Weights of a small GPT-style language model, trained from scratch on English Wikipedia: 6.19M parameters, normalized queries and keys.
Each number is 500 + 25 x the weight over its row's rms, rounded and kept within 0 to 999. Layers, rows and columns count from 0. Numbers have three digits each. The size before them is the row's rms in percent of the matrix's.

# o: layer 6 attention output (transposed), 128x160, rms 0.0869, rows 91-127, columns 0-79
# v: layer 6 attention value, 128x160, rms 0.0926, rows 92-127, columns 0-79
# gate: layer 6 MLP gate, 448x160, rms 0.0842, rows 0-29, columns 0-79
# up: layer 6 MLP up, 448x160, rms 0.0812, rows 0-29, columns 0-79
# down: layer 6 MLP down (transposed), 448x160, rms 0.0746, rows 0-29, columns 0-79
o91 100:518511580501544517437482532492519515542501522480473524483460518490481493510485496486534513507504514499509482516468456517487539523490490506487513505519443527531545528491468472489462506483501474513506481489495509526520452498475497484529503492
v92 112:477483531463495526531503476501436485475499495508492528489492531506473475505436508548500520520487504492482531518513517511507496458556510497523506494494539537471536517500539512484522500452477507487476459493496507486513476526535430449486491499
o92 119:519489463484516504476500500485506473517490497520493483488498451498484465491497507476480492534487501526479502497502544551472546539509461526511521503568491483481509492481487503558513489531544503535542548505480510512495478482478531485506525498
v93 097:425504501523537543508476520527521513453506560476502501483478492485474509513505547485486515491526507507492507498494503510504476483480489524527527518531482549533496504496527476484502544508497528459517514442508508468496469499485475495460497495
o93 091:536513507476474495482549470492489543515492457495535502523531505455505504472484457514523502497451542502473492501505458513519496544527494467429486476495494463472517476473449542500548464504545520492463499526513510517538504489476529525489501523
v94 103:530516477503445482451497510495516491490496495508468497484507497501528495472509476512516483514512542508514502509534528534499529536475512504493503475500499479496497514512501512479530541491467527515446507509495479511505508564454522559474470419
o94 099:512504533480510519506469494481510524468490474463507507515475516513458499508487518469520515474529505439517521521446510493526447500481508506496490454540472519514524466521468547500478471505527489487511495480515481476523502472471497473523522536
v95 103:496534499460511487535504521508501508484489451545493513435512478513447542481441450536500516505474526448530512533517541461503446498498513522519494451563512495529529512513490456494518513481490469485505495486540506517526533469502500485491526507
o95 101:497521485521515570452453498451485488510477515498481461546444534486486467547495523500512532514521495519568482524482493525482577493492493508484510534465474503489507508506503512479502472489468513503488479506508510507522477483513529501470505504
v96 119:560445510539482455519508547438518516502493517491485488497488449508527500493504482517486513472520476502508491501512505467476541472480466475511469504454483565503495459521484525525483501465506494505488457513516506501531535484469460491490499589
o96 116:485500491461496555530502465533486494473478497469513496505489516512500513486511501502501482514480486482511482484515472490507472487521501485502469479491486471504531525480492423471499512486509479479495499524469535482491471514546500501516494424
v97 094:501509522479489500483478529481518471493515488490467495434476508515508486499483523477517506506505532465452508479501461482519509510522529493494563526494427489498507514488478487499566522478491514441518516510480495504503493490443511503506472481
o97 095:560468467512482486486531474520419512490505488539484489541513486465506508522507512485495477481502531532504514554508506513518504506536508505458489487547517516455482498512533544525472498538512546504480504476498477470526526495493517503502510519
v98 104:503513540500538497502491461462458516455472473503491504539509494459506529487537491492516503473528541534527500512507532483511452470501480453508502553472508499497544509525522518494545510481525468455513485469505515478502492497496505526488475536
o98 110:515493426489499492519501496501510472523525479483506499465484498510487506499467463526502474539506495497486513472539442523505518524454514476517463480463523518505488477488491481488475521501475541508496496510493495509462520495515478518499494489
v99 099:485485466480512505545498477544453463491498515509515505496509501520507496455495537465497491506491406531483496483532479519488500486470469499494532522513466500512481512515567473499492475528496476478497458524456527501526527516480458497509544468
o99 100:543545505482481478490491513481498536501512508509481492499547494528510424517519491512477533472474533509497528509480476463533499507490517509506474469489508458474515500474433533486473489562488522457496469506457467499490463519470501477522489508
v100 099:478501447475558523496480515527514522490448526508508503497540469509519496496503455519504519499514467470485489454496549496525499529477501533570544492510494500499510499501532463453513473514505478478512509521470512497502523489495506535513510471
o100 108:532546494515494489494524508475506464496536511499482472524488511488511475487477497483503495504482550510537515535487486526470492476497504475453482520482509528529504534481477528487489509530465540512484442520508521481529475491486471485477473535
v101 103:545532517529480521447472486504487564476510478500510503520511550491520560497503523514528474498506529508545510534501521490501535583482504497474490516540502534519541518453491516495479487470496501446461497478499474499472465546558451519541505517
o101 104:462516458511545486515507506488501419508495512483485505504467518492491456515535502490519515477503479457502522476511524525484445453455484506521533482449499483485487467537464523483531489516485494543536507508504511497531541492473518507473502469
v102 106:472463498464520530459513529532502505485481546466466484488508505486509476482512508567515511471544468464516518511521503539515507510519476503502524479493543517479479489520535474524459540517509511466481504489511494484501531496522479508477483491
o102 100:489493470466495509535485469466526501512514456509536513515504517498469508501494485466466494504466534532495487486512491475488462523518481465532531500501483489516507502489488507502533455514496488481547504470522504501520497498466510506518506505
v103 110:501502540525538537520487493473515486479496472495492526470484476507516494517449480535472508445488470497551497482518495491501467492508518507515509503503511477495518469506479516452450517456531521487521530468525494516488507508543522492465529499
o103 111:463494496525473517510482464477512484481509542513514462536559513451489500496516503512510509543501522513519484523496538521500554489483508506519483472452520481477490525483499527563506471479509491487481505489545510517489500500535484481466512500
v104 101:476541538436534509528483488507487491505512450529557540482512502497435505553515521552503504513455472458513492486495489460499430483498506510501521509518505476532513470439550457514488489489527488529502522482506505489479533495520489501515502525
o104 096:527466475561492490487523513503471461521507555486444494525504500488514491495499504494529518504515494553492543511501546522499539494493477498538483517463509476498452562536457541535536493499457492490503555497522513547490507514511530492481525504
v105 111:498472501499521461541507478522460515520530530562479497511514516489550521514531526510526525509494555528493507523499508506495491508507515510500509505535467490471494521526480491521526480510480467483484470467511547461481501451517487470471512490
o105 102:478549481474471553468481504500490511464506444494506503464478520506456480499465498526460514507538469508511493483522494508515531511502447496454522512479527490518493463506547484495480502466515525514509540508495497517477499530459515545512503524
v106 110:486500468505540460516544518506504505506518509539520523479454473511469499518516526504515501440499543491515485529497508503499484485509514479515506515523501511514470470487506473543499474507507471523483468473512519482505572484435481501538484542
o106 095:484477539448491503472478499512487509498523441467445552494460530513495489482514517491520503522518481524475501496528498453504501536529465475492492465475482468508487531514481455453516505479470505481504515500486502520491473529518485524494537480
v107 097:523479564523470448567453497475470476503534444522478509477531507489537496502511507487503483501478505553483483471474498516488495477488520450489517495490488527462487473527502541500535479496485508494556493483504508484503512501503506519452519483
o107 101:499508442482523513498511452528517509475506505523490431490503512502483530511474481518435510498506498500550514479518490502550543513490505518482473482515550503483485497457533513544462534535521522487485503516476486504452501510505504493512526534
v108 109:497484484485449510485498509519469473463493477527493494493513536497505496474468478509514504417490534508498492502500487529511522496490506482526481469500509509461497522445518543508508539505484469475507507541505539497513534477500497508478507468
o108 111:522512492498527506477482479500502504573492465533483463473493492489497535516498487454481518510479506501515476468493486466487505509486508516514541586522514483516518497508501467514494477518489518516522489448497508490485434485513523500490516545
v109 107:458500512501514489454492464467516506472494489524491537485492496505518521459502471503491520469500582492492489533508493507478498495525508461547497494487541546538517524512504527496511527487457503496484503480566491469497504497443504541502480486
o109 118:495488508485512500464514496489465502537480485453498522514506505482494516508483486476514502511516482521486491492510475499559483589474467494475522478495462519464491495454516452469502468451505481523499500501520528494514507478528517533496546491
v110 103:533545494542516508477474504534508500488462492519508470467501473502534516487496491504470458522485445474532488459502534519511502553478501481498570472513481473503489514562476488483497515532487498516561533506497490492492503479508501530499476477
o110 103:456512496483473505521527501463512519491508530477506466530506547497491522529495487531528521448486530506542500530502471518510489437484564512456458471487495538477506490475506497494485470479505520465461421499498482513512499519521479507486523510
v111 103:494538511472488501523517480536539535479466494517501511543501513478485518532488444544507488501480480491516493471487557503503493562475487504547485445492499509504499505515508504465497517514504513475510543499511487498492450493493510520499504469
o111 099:470501478528536481455499539487543494532520516490541464453496532497482500445476479506526491511500541502528507475495471560473513457486517514490538538494484523509502517512531483503511479483507454521497462515522541519527481492502480486503494533
v112 113:508483470504488502488526505486480467530518512513519514481455510513498505508529479545504492457449538527494479550518460538490540524517515496484484464507548471495468505546479534512499451470490498509479517509523494505509485488492495487531490488
o112 099:463496554477501494500482516501476508487512490498483533496524498510485490546509513484486508526551488506522499504523516483499500502505432521539534506494473494486500501463537419518490502453487453520518519428500502497475497505518500506480547475
v113 100:492464490468548509505484480460475505499445516496520517532535485512523475462505482523527523478500442503502487452500486490497466468523492459539498516505554483487524468492528504501479464506532481521483512505475505520506520501512507500495563562
o113 095:488535486525477519515493492502500456520537517493491496473501510508505484492469482485456463522519516516497491509490529493480551528499534489534477493445501491553505530498483503540481534504461508520532507513491546486454481509511482499493481490
v114 113:515501514498487518454509522425518513521482511507488512534480449469463471522494531493486499515530502488495518484489545491491449493504487517485477510478495509512517482485485475485476517522515537537494488487499450491477498531540578520469457524
o114 103:487453503511497498545499475547524504475454482439542511469479501475517544448503511507526485505486490482488465506497527485511499512527509474497479485537512504520480504529506556507534512475535494475480500526516528527520523493472489484499481489
v115 090:525499531499503490460504500513488488481424478486447515533500504520523500514453445479509490526485463506498499490462507562523506476510517464499499510501508550492502493491551478475542486475478505440510516486486470493506496470476490510509556493
o115 099:522479512432517448498490512506503477542554497522503463473503519486516472465493511475504470492484505489438503475493491509474522481500533543468468507502494517481511525480499558521513515585499478526500499540490522515522478473512482471516489515
v116 106:546488498499492499526494482483424500493519483492481484505510488541487511495509525529510471484482507478528463499514510475479471506491503525455494472541524508490528457491542507473516485444492499454474524488520505500530522508514489535487521482
o116 100:518525513522553514513501540530510480468484501496509484491475549476483480550521470513516516527525497502510506521499483477521512489454473498539513509482471452519472520489466507523520472534497488483498492495469504500489481476472523441479497504
v117 094:447469526491509493521475530473534471492538560518494509482496459509501486563499557547472514534523461512457508458482494467492448508465484505460521524457513517502491503550518489502481473545483503489531523484516522453518512475522490491492464528
o117 093:525508483507489485538541488520509531491478496499504507526519510479493520483485447519454486527479506559520488523535480513516532465582468471486481460485503473476478519447489489510538496515532512486464488521513476538483511535499517526509525486
v118 102:498503493529482534519527514509483499497482480507497505503453481532463500529447476479496489482472526489486506533490482485505501447535526478493505486540494491526518506493501489491513506481486502488518508521511494474540516529504517484483492449
o118 106:505453556467496482477495524512484504508486465516501503466516485474545501492525536493562480508494514548458451503525488484501511513530535553481508510524451503485518519461513509524533489511526525499468496486446511535516456443496506501498522495
v119 108:515508510503486459473511494477474549540456470541512533488498493494449509493532483464506483510452500471494496482479515474490499524499538487530515501501472529507482474456494484510534451515493512534518493479476490484456494524492510537478513472
o119 105:469456500516544507471499525549506460476507484479481475464465514480546502491514529491511545490497510499525534472515535494521515505476495504457487498543506497506493517513508546498476520487497508485494495513497532525530472492505494477495511517
v120 102:518466559432489475503510525527453484535502489520522472522521516481486481524503490532513494548486459496487513486454496523506476513519476492505522499494566465488491502465482487512454518535477494499523500535474466457533493525523511495506509522
o120 095:452494446526513484541484515495497471539494513520497464452498467517498513507472514455440489495480507533484510499540526494481516454506558534549525552506492519515474502494557524532525522554513511521528522503484503520465521490512527483541505510
v121 106:510485480511475510533511504485476468492476479540515494445495485522485453492496493510499494461482475512486489473523447519500484408526507505495475472532465494488489484482550526515543489481518512537498470509490520515536508456469472478480521575
o121 106:520490516467476535459481478524468538536500501501475481500510492498514521501500505478490521478510519498469460493481491464506559537512516466515449536521508456487551520517482456526467506500487471479518522484477529523480434519527530478499500479
v122 098:495484520513496483532490545508526503492489469484482479514502516522534472537516486471471504491506494532472551488484481481530519477491485488500515494484513547479499509498501497485552524503466511492503484514504515488534468516449476491483506526
o122 099:531527521485508480477542490499480539517508480499510483475494457488504516482490499498500459522491520505483505504518450545496527479547554504472501509535490519510516502455500483538489524565515493529473504532456450485513518481507490518555472487
v123 104:493504507502484540510527532492470544493508504498475483534456497484457547429502533468507502518536508507496502545493550467489491530496496496516494503559495576542512526526485478513513485490476505471507505470502493471474486483516516496507516523
o123 100:485483481483531511492471473489519488508484421489563489467478522497525480520492513538509484514503494464496495452525486508489498521491498502442535525494480504480509436497529494472524498489531517527521462524463529483539514496484543501487504488
v124 115:521507455499505512509519489499513512477454522481484500492493495484553512504487472518496486532508508503534483528516585503495531535500493493481511520489467478488504498545541508506551460480521485503523479489537501503474476447483469505548474492
o124 114:537485492459476503497526533477517483495516534506482512525475516553477481495509515535552492484527517481521518496504485532448452482463450510481484473502508528482541478484478467453464525501460493487478474480453488505520497533508473474454483477
v125 094:469472511480530492500482482483473477513519507522484493483525486490461507467477581556492503554504482452496477499537521483479500552467487477536516511515491508501525491511497477513435492529499504498461522486476498476489518534496471525492474469
o125 095:471518441526499524527506498501492482496471494454532477539519495522480473491512483494477523478465522505531528510494556462474482490526496501505510476531508442479466500503485522483538461506537541473532481478506502495471503509509551512508536510
v126 116:513473514484521524529487555489488499523490532536508519449456466461496503456501530512501548534499519469467520499492481459504505497511515544545499503529470567520514510544478517470567492496495523484471501481546524522485481485492539449486494513
o126 115:503490449489480538442517482494496534464495435480528503533522489490508503507475533475487486523519489499539495515501512546488507478580467481438481523520497485478522488477539496509508500460507498481519528519515495475531511489522520537480501483
v127 107:516539462583555528462503473512494492512483522521516514529464482476496517498539506500489459444505525508525458534512487542479479530507510499472510470529508505522502478491490508483482499487508496483511533471483479493486515487481543543509497481
o127 095:455483555458469477517490498490527507498518439459499510484511558486502491515517501516548518484514518474445513487501496464516467513461519486501475485447472489502479496492499493473527479455506487499477467487526525516512493506492472497446552509
gate0 111:503508528473507490462502535468486490474477477494516495457494437422487452458499494482474495529544477451476540512505509489497523501518521505452504518435483496488496464481511517514451475488496482508492503510449482495530545485506519511498546516
up0 106:464492485491501462492523541516510473483486537513514476449476496509449509458515532485493474497505532493525540484513497496478492484478500521456504496494505489501538464506482498566507495482517535498477520523489473483515480506519527492511479479
down0 112:491480504499487485520492515537490526493489483517508480521529502486464511504540487470499477465473458474487492473521531508579552489505508479523553510541506511465471486528508465510510500483497515557496520480523570479494479518530537535470468466
gate1 084:501496462519488511554509464509498519495481504460495510524517520508530519449474466565482493515515516500514477507583512514504481501488509487509486497526540547467527496506562529525516487500518494529482529534471503490508491498509484486464535513
up1 082:541519519502479547493527504507482504520492472473473466482459555453550450524511521509565511481532449456483474501472504512523478505479487492511482528525491478536496465513489511464486499507495515505507518522513534514509496517481489476514490483
down1 090:491457491536485502501514538515503505522466498502494534509556478541509538534505512503479508486499524495522492485490490493503503482485512515527547417460515532485518540475502523537544503509495463478493454507466468517518480519480493479487490491
gate2 090:474541502497522549526470514494504435518522503518491495542529488527500504524514558466479494494514512485528555559465490454488474483491522499465487515510474482534548494476521512503507517452418462484473512482489455505519532519501501488496481500
up2 099:487473474523485488499512466490490479492511539542515534515500511474499505511509525550523505489468520498523487513478519517546488512514493496481529476506495510504491506487486494483495499526524504499522499465503514525548518513487478477488464488
down2 100:492553527491484529492459487488525495492528527503543488496451470490545517442513481495537504537539475479460482486512501480471538500504529492524521443517533548504527471500507532496523473472466540473511512494519492518432531466533518489499502489
gate3 109:503476466489519491494508457472517566509504488503518500498523483543470483477486554513485488508498491477537517507490505503457522461482481523498546516474531515529540502478520499480545486488529439488453507482483452503544500480507477491544527478
up3 107:488510501455493496502465490518540480528478499523475468465503539491510490512522488467461471486496508486466545482531508547539497529525499509560482493464488451517448506510483456510493487501490493509504542499522545501465490500505519508510501535
down3 110:525474492512487526490485496467539524519472507519506488488486482529469500513514493505476498501564482488518557458473520516467460476479503487492503494425483521523466531486492521495537488447465454506461512486459483508467508505506507494492532519
gate4 102:518472491503541498534492505505494519474502524449485495544536530430454498531473500532497488472496507489514500525456509482492505520495497526499471482476522471547484492502512505452515460470476474463503516540520477509507447515509529513504539438
up4 101:501501519472510478491472486470492510511477473472476507521524494485534494508493518477508469455481521489480509496520545508469520511473520511537534528489475524504495506500549493572490471494491444500519519500483488451518487484570531492521477526
down4 098:507493522515505506539494527544500533468517544484495466527470507485486483530504493494478479467511493517468516479477480525494502469505527512491537514518572484527491496496448492487533459543491534507503482461467549520509504492526521447527523489
gate5 098:510459501576460505508495492510526464536455489457505551526536482512536459488510512489475483499491520496536481480478504530512516488537481506542494484532506474541553543446470484485495509476481541476481529486539471519497488479485463511485475498
up5 099:502529510501499493500493508497498505494510498461464505491512472479503500494486487476498518483515494488489561522523501488475546525522526502514478544483484497508518527508496538500492457451525459473484482515517509502518448540509480517531485530
down5 105:526494504498522476547523512463516483579506511501490504531528538538509502521527487525488532508503501530530476491489500514556485507513491543494497468556477489513518474501468475467463499492542546477466491587499520504557496463493505533496476488
gate6 104:474485533464482506504513485487504500437458542533539500501527498504458476487510508501517507540515531527520464501517491477462497488487536521540520487532508500498497483521506518453479493483482489495481486484499495500505502516528525530463469429
up6 101:448512508523511492530516491420516482438528504487520504525522479537529486496517480522530506495521512523482497486508506518515471518477512490516458489486552508497486484496476476503521469510495488551489484464486498482453503492460521499504506506
down6 108:488502502469481505493562502489464490572494528501481521534505499538521494535524553532497464469512485477459508470528479526453533522511466490478487511491557503537471473529482472547507484474491467516507487528472502480446515504523451445468494504
gate7 105:503498498455483510503555540516482505511493563505521520510506518452489515485473495528528487504468465507510481510516490535467520537508533542495505517528551513475495553458521494509544468533485499509470462500479499519529513512468497501476529495
up7 097:475504464495498508479454496499473477498492508531492483529467516493539504518539436521484485469478485527516468480481526481497515501507519506426503503534488487480493495502529512532489527487485507536526469501514536502516456476478502553526515557
down7 100:467518476522495512499472529477488543499505476490462534503511483542511511473503539504457524508545505481494468517517459486532466514540521503507507510490517476506519557503487540465483513518447533473511504537512508506509482517519472474542464504
gate8 097:550435480433495495453510473446492485485509523473488508505483501521467492533486526538509465483481530494501554485515483508471534491488497478534479478488560489525480524484455489521517447490452519485490570491528477523513527543494478499515511510
up8 097:482512490492495514502501479523488434482503484561444468544480508512542499500502526521504481491529501579478480511514529534503506513503499479539506500480508512475505480522503505533481582547502535535501514494487530526434487517483488525518531487
down8 096:504474486542483535493527499493501534528487513467527547499492512482526473508486483475477539512470525491482526527505517455412484518549542516442491512501510538497496488515462503496486486457485456482497473538484488497501540474515492501426499473
gate9 112:467513542482513495516527486451466502524487500510489520490495499486468473529516537571493461544517512524487517470526505516471502501522484499508545484499510480506533495506523483527551503477504543522518522451487474496504504466517432488490525503
up9 108:527500528477488460462501532535497526517516525480539469524512501501470479497565502496495503517515518506521510443503481480502494478510492500526508502487502489477482473493525528519503455554494487504486499499478491488516467466551516498512493519
down9 109:460483505524527499486502493466502531511465534487498494474470483542482511537546505513508510486512499522506511543488508533444502536510474518497499501507502507522443497521519492490485458514447494479471458504455458506483526475517480456471546524
gate10 082:537547474509506513530530506453512473499520506488476501489481484485513530470461478501502494459471495510507542523505461481513474443439545505533509484491515472488499468460483506496487565502529505542476525504521494497498518510535489470523504522
up10 089:481461508505482506498501492515543488498508488445477566481511467510496477511538497545489495465524500505496424515488553503485449508486466535487485513475524517497500489480461498479501499453475521511509520470494518501549496494535526506494511462
down10 086:540546507491513549550504497468455484484511496523464478509485533473542545492477481454519491508445488506488565508501470489499494507498531469543506492490498448508513539536530495470469511515552466527459490547493507531459509533451478511478459502
gate11 089:483498492498512527516541488458502460509509511487511483519465525493551510507549502536463449540495430511528511459511506505488473475473509472528487485502470511521508476503557485501521473510514531540462488497452482443528518497499530497495499510
up11 089:560521481552498550494500517469480500507488543506504489494453505464518506396500513478492467493537464501497497518512502494498461529460528507486497536481459545475506520481519502478537451534497485488490516482491564492514511494522545517498519491
down11 089:467509517523508469508471499523495548515465502476514581504520490458484502535513478491533522497478482506532507498526473465476541475536504481488502549517504476499473524484469558513502500507468478513505464527503549513471508504481469481457459488
gate12 103:508508506494485469556500507448487473446507474557540526464505483512473526477560534452445488480496495514500543477525542503496492463537509511486503483511523481486489508530474532458508484474493504532536465490473477512505510430509469478466527491
up12 100:531552478506503510480521473486546511503505486523482519508493495545483475471490524481478505475529476491517492521495502491497444509498499520468523467494533509494491513468500504485469471490495503497495502503518500510507549501530486442523506494
down12 098:495540518496548494499477509551486512482521496495499472520535499515542525567480509518480477487509527501501481508507465469497507467479525471482492565513484493495526550497513511460478487499519498493480528472558477491486500528499504536528467544
gate13 108:504484486540538478539553495489500519481469500538500538494540483493509496483524492532460523486516528518511520526482458520505532501485484499441489515472515437505500535496493536472495536529509477493475489527487483509505466488491518509484423486
up13 103:484537483513522471512509550521507493496436491500404525466477494498521496495505512546486506492519496554521508508495495494501527499505495542500527523491518477493479524505528503494510502541488473551508553515490450469503516493502511510497486495
down13 103:489483533493479487512487497497526513488507518509517504471510537473487489499476501489505437492521445515494466481498504522487473503512536479475519505523497557497508522541501493526496491505490545493475485484495484507472531527514466510520577521
gate14 089:522482503512484513528527491457481474521511495440486499476503500484515516500501558540497516520499511475480512549498501510461543465500474529469506517496532443517441539463453491492522496522549523520495477513510485490519514506482452505491465496
up14 094:535506494518483495481457514502523516485526530511512502516519511545543522500510508500497511469492503528508483552504461466514484549514484497508518517501468464513468557518480479506485455499521465531495473501472512435488490446482508497533499521
down14 100:503509503505496529495496468505545497492480498489486474508517521526515528491506478494485525474493550467473526537515531504541493468504485503528532474514483494519528522533516509489453517519544495486510464554506518532462483496549492502468540505
gate15 091:491514495541500480541534521531517536459477522485495496488534506474477490578466495481464521505520494509502507462491484514475492499478511497508498496513461511528518501476505469465483497527451483426494483537511483481504453471498556495506538495
up15 099:512498490544524444538486515500471542495506495509512559473494510474523500445525460510528510519477494521502443507511485466535529541480495510516516477523492484490482470506459512495483459489517488534471530509495487538516506490491518533503486498
down15 104:518460513438513493457498470463512471512497517500465479506522487512477503531544489508519477494503464500487475515515512510501468525518528489480543491520516482452494491526471511514499511445518494531492509462545464538542492465507499503505517486
gate16 101:478426478451497504513551531492489486457494515453489504509524471513509481506479529483490525487533479510501521540469471486493514481519517518521479534505504484564488534475472518455486436490524506453487458504510472473513479492513483527494506468
up16 096:505521497502506499510504515503559492513491509478520443472492555484489529486478523530486546497520528491478506500464472475495463524531509498491444505478537459466485510543498540484492505511455524475489473500526503531532536507501481510483475495
down16 100:501510491466522475498520533475492496479527452523504533522538493448549520505533489513498470496491533545471526558477500512478524473512513471478472480503513527537524498502471527453502473487458508483495501462504493501499547490515526517471507511
gate17 101:495518506505501463449490510487488502506480473535502514505493478484532479494489537510494484492502498503513495501518521467478521526527495467505448489492530483523513523440490523514493481475525556520464505521521490515507519457553478500506460495
up17 097:550542483502516468535508466493549477463512516532529519461520473558459515462510492500497504481509479487546554489513487507491531510503524504503506530516485555464507488469511521494488498487525457491471520542519558508493556467488512490511483473
down17 101:485492503532472524469502486485494474511498532500462519509459515499498486525499517509513506527517456468509525513474480478434487538510507534489499517509520527493458540518543496492529501507497461442487528513517544457476501504438500476494512501
gate18 088:506506512462495505516503499511546515497483499512544497522476535478475492485494449546497477502502531513533548522479536499502490548482473480514493493451510493497483464515495490503497499519530450510479507463522471455531488468523527485508508532
up18 090:532483479538473437519489492507493498450463506526531497493518535518482496514496536516508486505476474531507493504535525477493482521480403497511507506429509506458458488486486517509523500502512497538495508509537486501568525498503487483505490506
down18 087:494494528484516511509472472477471482488545500489489514542523447525555517508486498541493499501471557508490495501499525489547516472533541514480486510558495529505501538526517455526492526520457456514477483470449516512487472504493522506472485498
gate19 096:488497524478450501502511531510481518500498478490533488491520519548459516519521527496467533506471525515505480508479544492498537516491448484503483530553536500490496524440503458475506443476526471466516490504551467488504481521465491473464480490
up19 105:521502524531505476509487469471521522504494510543474518492521472538464509530450479501520531493435496472479476474467494476509493484506508515496509481512569515519489437484478503527498462534497496486509499538489522527463509507402527530482503512
down19 103:500540501484494513470484484485532445561491543488498548454511476484529534483492505543499508493506498496524518499528521475525493516521514477521497477506504482525470535477522511535515482508453465446493526519479502507485543518510472561498529523
gate20 112:516447487469503463512517536515490522481506494494512508529520492524551489497493560513508484480486515507506489490500492518504535480567527529499506524482496482510492484503516499509546468477473472489501526481481494515487423482477473504495464484
up20 114:475513478495527527490487469504473488502484532514536524553523518504553498456517513544522496490456516531468483501481442536493546514502482496479455500494501476494520488490491499484465510511535532471504453496522493501535489498523488557473518429
down20 117:470503498538562462519486503532503495491467518482474502497529542463507493481487489541492498484509534493487491518480538484535513510501463540494500539530480529521514502479495466473454508494509498500514532436522579499507518496483522508474516449
gate21 112:494449473498513511516544509490509488513517503498548526542541535472453508529491520521495473526472482525496553502547509489451505521492501497463507500479515540529533539490476506450494458508461480451463513497513463508526492522537490508490483493
up21 112:512483492514519530464552522496489485484501524472513486475479496474490526436520481523499449519512558463586494463514514541505510506526519513534554499534480486517517513489525541528450493484528507502517488504486487525483514488491515497505530513
down21 118:463516524495494536497490538506501467484488520497509535493456486514497539483492515534490538461445542493494477479486457507557503528520508565504472528516483492514513484538505475490491508483484536533526498469504473504445563480515459510502522484
gate22 106:499537533507528495448474524515506483511507487558502527480486516471472495474500536523490475514513509486495538455480528500470488549546499488445507501504499454495550512500485473482497452480467481496474509503488495511515479465563514506464469484
up22 102:511475500483494499455483508502502482489564522531463513510503475513541450503478528515442512531487497509509502482480470507510423478500509517535507528543508502524568492471524499475521488502521489496475479456459525464491448530496508481470543500
down22 098:493552486486506479492465479540494496500503476513515501549488477502519485497534463505493483499517495520442493511485511517483502505492497494536496487520477527483501465486503504489487485515530457507516533507481514538481531507508554503452445476
gate23 092:489486519491470516469485520515502516465498518454508500495496473461487505490473524485438468512476477476504510504500516483496511516537501501461517494522520449521495517494497512512507528502507465494517513534498505497500510455532470483498460514
up23 094:479521517428486490504526516490479515478473529498523439504495501484497458578537489503500484492499503511503507523519483500469470487507479461514493451475507538470474519482529469484491482470500493520491483497511489532513479473499485509469509502
down23 093:460516484519507502450461513524537534440454518499488563469510467455453498507509537488459488514504496451537484528572486495463508472549507473483508473486510509507505521512496531500482540445480433512498499515521497501493475457520510471497502508
gate24 110:509490473495524518468515466500502527493499500476490504492537480493500498511446463517508510519499493482520483500519495536510526500510518484539484494500514456540505500506472478424507460498472472519542489484463497492491515529539501577447524466
up24 112:509471487527499542490480495478513484504485504510450513482498493517565456457498475505502478506507482522542485519553484482468522478526527517506485538522482489494504498444540522525505505524522541496531500458506491510471514504460468515479486534
down24 112:514516510509513515476575537511501491507544491456481472513469460478503561477484497532493504469457501506474485511517510511517528453462490516529510538495509498533476466468469508506505528533533514529518456494511524474461478517462464492484498483
gate25 107:488493556491526535529457492494521519473450516466499510507507503493530483532459510526510510552508485503520548508468484494471528493541507485499535493482519439490499528503464467494517474465480505504515518424510459459556510478562477502485509483
up25 109:514500540486481496473471513487472522479470508489488493492517552494458511516482508467513500526483497520468475503494487489496498511525498472475490472501434502509500515479524493523490497501479510507502492494517499509497515443457509432469512494
down25 100:516499489524492473497500522462499486522446534520511460479436543497488461514465506475498498467515464516526484523547472509460510506479481466483494473471515475505484512485524495542524522524483451486507500546545504486458498473461459500463510549
gate26 109:521483510534495525541516487482530520478503535472484504513520508475484482550477494476502451465503502469535499476514510502483508462491487504472503460477513485473504474506514542509547520492479548466521531505509485497468513478551466503513527500
up26 111:508495494509521525481520503464484494527526512501546480500484485516531517564521490484502504512518530512488509507519453505465540497516434502501545480504513475501431498509495499539534504550475532504473530485529496498483442491557504495494486489
down26 111:512521514515567481528468471541529536480471498506524496519506516516510478491543514487514517484523532509513461528500479546550532490511494499496503475493470523490504497514521404483519540505514528482478474478518464509501550502507498526515472486
gate27 081:490528489513547472516484510497509453523516447528508530519526510493493487513491516503521523501487547484552470472492532558491474552509516505544550497550511497504488538523526509502516482521524486518565487521493492481492485501469487477485523475
up27 087:480508530517539487461500486503519471487509518498500518506506479444481497517475531508515520478514457480466517479495509484505536489506522547524486511467485510549501446488503519528438497500543500479504512516481565484525525503485483507539525517
down27 090:523504487466496538508540520505516497500533525510523505525467500497508492483512461522459490464531493506491499541516483463504539499489499451470541463517482467462527513484492464492509482482449495526493506459512486476460538493513494467459492491
gate28 091:507521506519525508495503446539499534491482510510478490537499500464488497532524464514485439458506520507483477508481530533488515516512525493485497541519497472515440531475492477542463493503502527501514522435501475459503494473500537490485534478
up28 092:461494501483494493485483511459518477485538513481497473478509489498513472471458502516497495483532541479430517498569534510483453479464533519515482492474525498508512507514522511460476472474495479510531479453521511495471487501488507544489518515
down28 092:516507443507462463513497504513486470501505478506470536503511467518486542509467505502487458524529474488529499495470489469453502462505471485511515487476487456519477506490455507506493533498505468436473501523483496476512512496531483471546487515
gate29 089:500507567468516533476462500496506526479490456489507480458487507440476468534496484553469519475546502432528497498452475439490523498512503453462531499501481485477531503483509531481485515466483495498482480478493472517532479481499456501444477491
up29 096:499454525530503497499510512541507490501490547502501491530516462508487477511507520486501501512450490493534528524479507509498471519549550478524473485458559517498492533486498529531515496545455475482516521511530494525445508503510501502505492494
down29 100:542535522476498510476534475508535471526508499471518515467481467454482496526523479539477473485500545502479549500504471469518487486498561485524506523472480499522477483508511518503521515515461494495452486510527437528480471540528483527509470505